config.toml
num_hidden_layers = 17
hidden_size = 160
num_attention_heads = 5
num_key_value_heads = 5
head_dim = 32
intermediate_size = 1280
vocab_size = 980
hidden_act = "squared_relu"
norm = "layernorm"
norm_place = "pre"
norm_eps = 1e-05
positions = "rope"
rope_theta = 32400.0
rope_fraction = 0.5
qk_norm = true
attn_scale = 0.177
bias = "none"
tie_word_embeddings = false
parallel_block = false
init = "normal"
init_std_qkv = 0.0395
init_std_o = 0.0
init_std_up = 0.0395
init_std_down = 0.0
optimizer = "adamw"
learning_rate = 0.0063
lr_mult_qkv = 0.7
beta1 = 0.9
beta2 = 0.95
lr_head = 0.0119
warmup_steps = 485
schedule = "wsd"
decay_fraction = 0.509
decay_shape = "linear"
final_lr_fraction = 0.0
batch_tokens = 131072
max_seq_len = 2048
doc_mask = true
train_tokens = 508100000
max_steps = 3877
dataset = "wikipedia_en"
Each number is 200 + 30 x the weight over its row's rms, rounded and kept within 0 to 999. Layers, rows and columns count from 0. The size before them is the row's rms in percent of the matrix's.

# up: layer 13 MLP up, 1280x160, rms 0.235, rows 1117-1133, columns 80-119
# down: layer 13 MLP down (transposed), 1280x160, rms 0.223, rows 1117-1132, columns 80-119
up1117,096,218,204,179,173,162,203,217,163,205,170,217,180,225,197,239,199,181,237,182,206,178,218,215,188,178,190,162,250,142,193,169,212,170,205,224,218,200,185,211,169
down1117,098,220,171,180,154,145,198,214,207,189,210,265,185,216,207,191,211,211,210,182,211,188,209,202,184,186,197,205,224,236,257,215,211,217,218,240,160,167,217,205,230
up1118,090,221,220,193,244,171,225,260,169,192,218,193,236,182,175,203,209,206,268,221,201,136,166,268,181,186,184,186,174,170,168,183,194,201,183,230,155,176,248,233,213
down1118,092,206,140,203,203,208,179,190,178,203,230,189,258,242,197,258,212,190,240,204,160,153,240,232,202,225,218,185,219,174,140,222,209,230,193,184,218,207,206,212,206
up1119,098,212,214,185,148,220,216,226,231,181,191,203,237,207,222,221,202,182,198,199,216,211,263,155,213,239,261,188,210,213,152,182,215,277,158,218,238,186,166,179,237
down1119,101,191,245,152,230,150,196,151,210,171,187,174,214,184,197,168,187,168,231,169,167,253,191,173,165,210,195,226,159,257,221,152,184,157,247,186,216,215,237,211,221
up1120,092,146,240,219,217,190,234,189,213,209,182,174,205,210,133,190,191,200,186,181,195,170,225,188,179,163,200,177,190,238,234,169,225,268,189,248,241,198,185,177,269
down1120,091,169,198,157,191,234,185,200,199,200,268,211,260,189,177,211,248,225,194,205,209,172,208,222,209,265,177,177,189,207,212,228,144,252,234,205,159,247,173,228,193
up1121,117,264,184,201,230,239,179,209,187,160,154,276,185,165,185,206,188,223,222,239,182,137,217,248,256,154,185,180,233,168,210,185,219,226,219,227,232,189,151,203,184
down1121,120,192,152,203,235,200,189,198,180,173,208,226,152,197,239,159,250,193,208,240,261,237,230,240,195,177,200,231,172,273,234,190,213,265,244,204,185,192,177,194,196
up1122,096,218,156,208,229,174,179,248,190,239,153,191,162,174,249,176,155,208,234,163,241,236,174,148,243,178,236,178,186,204,231,217,215,183,203,210,173,224,230,193,272
down1122,083,210,129,256,178,157,209,189,163,213,251,170,215,183,181,226,179,214,205,189,162,210,195,171,194,175,167,228,219,240,183,260,216,265,187,212,166,179,175,229,205
up1123,090,119,171,212,152,208,161,230,147,233,165,193,194,241,202,173,249,178,187,230,195,154,167,199,193,224,185,218,157,167,266,192,150,195,210,202,239,205,221,189,181
down1123,092,201,238,198,219,191,206,232,221,211,206,201,191,188,176,231,222,181,177,197,245,179,183,175,183,178,242,209,223,266,147,168,204,160,222,180,160,182,141,164,201
up1124,019,209,175,180,233,221,214,245,233,199,162,166,177,185,203,163,216,199,221,229,168,158,256,185,222,185,268,166,239,199,213,194,211,176,150,180,204,192,231,211,208
down1124,014,227,226,147,137,230,169,167,124,213,233,228,227,211,173,226,202,189,275,183,166,200,188,190,173,223,183,162,242,189,207,233,208,252,211,175,170,230,199,195,223
up1125,102,157,212,173,196,199,244,214,261,191,172,203,211,228,171,207,184,174,200,177,156,191,198,236,186,220,201,245,198,219,246,145,180,184,196,252,250,200,172,224,224
down1125,100,225,159,220,147,162,264,272,168,205,186,153,234,198,246,255,216,248,160,227,226,224,159,221,187,145,242,245,179,201,196,203,184,263,172,186,261,224,207,257,222
up1126,094,240,178,210,211,184,299,197,197,193,204,188,221,189,175,168,211,212,179,156,197,165,199,228,218,227,234,245,226,174,128,171,221,196,179,189,201,193,213,234,221
down1126,097,203,190,234,219,187,185,186,223,181,162,199,182,198,225,179,210,154,194,210,213,151,178,205,199,233,182,213,209,233,191,224,184,180,210,221,183,190,223,166,159
up1127,111,209,194,164,211,239,210,177,237,175,164,234,206,171,228,207,200,211,233,184,243,218,192,155,185,227,201,163,197,155,160,192,196,138,225,250,210,182,200,238,181
down1127,111,203,234,250,227,195,219,151,228,216,208,174,214,160,181,212,190,213,257,206,206,204,280,169,211,218,198,187,240,187,208,284,169,239,260,198,138,183,179,182,179
up1128,099,226,225,193,237,216,186,196,190,223,200,212,270,179,197,213,251,190,201,204,172,143,187,189,210,142,170,221,232,203,166,175,204,174,182,163,139,159,205,268,248
down1128,105,209,223,253,201,170,260,136,167,172,189,234,164,191,238,230,208,197,233,192,183,193,246,224,226,191,163,195,199,216,233,182,197,195,201,203,209,204,185,147,215
up1129,100,164,200,136,233,240,165,222,191,211,150,239,199,176,173,236,200,203,261,219,162,231,196,158,268,176,216,194,218,133,181,195,165,170,196,220,164,155,219,196,204
down1129,095,257,215,204,191,239,223,192,142,172,169,177,223,205,278,183,181,143,197,231,205,232,225,183,197,247,215,222,197,227,161,179,181,200,164,164,195,194,206,144,204
up1130,108,208,207,213,164,216,213,232,257,204,201,218,155,190,160,159,202,200,151,243,210,192,216,215,176,225,217,154,196,186,192,185,195,190,157,167,201,205,220,224,195
down1130,106,183,212,238,235,174,155,209,244,252,196,199,181,206,139,220,212,226,162,219,186,210,219,234,205,166,205,227,241,232,230,191,202,224,257,168,219,205,203,217,160
up1131,073,192,205,219,162,253,217,237,208,199,208,226,202,157,196,209,229,209,237,291,162,193,172,221,193,151,204,209,199,184,177,195,196,203,177,194,215,196,215,142,177
down1131,074,242,201,276,173,204,179,186,180,174,224,222,203,235,194,261,181,177,177,203,203,209,192,194,162,235,151,159,105,243,147,202,178,163,213,210,181,213,216,236,192
up1132,103,257,186,225,211,189,251,195,201,155,184,245,228,247,218,134,182,203,216,254,226,194,172,103,236,180,165,150,202,218,162,206,238,200,209,185,189,192,197,247,248
down1132,103,173,140,145,185,232,213,225,181,197,215,232,247,260,189,187,197,155,219,200,174,170,236,215,207,189,215,229,206,184,228,177,177,259,178,191,132,173,215,185,186
up1133,101,166,201,206,218,258,185,201,164,203,140,230,268,209,196,181,193,233,215,200,250,148,175,158,221,168,208,197,144,210,141,190,252,240,191,265,235,195,226,192,251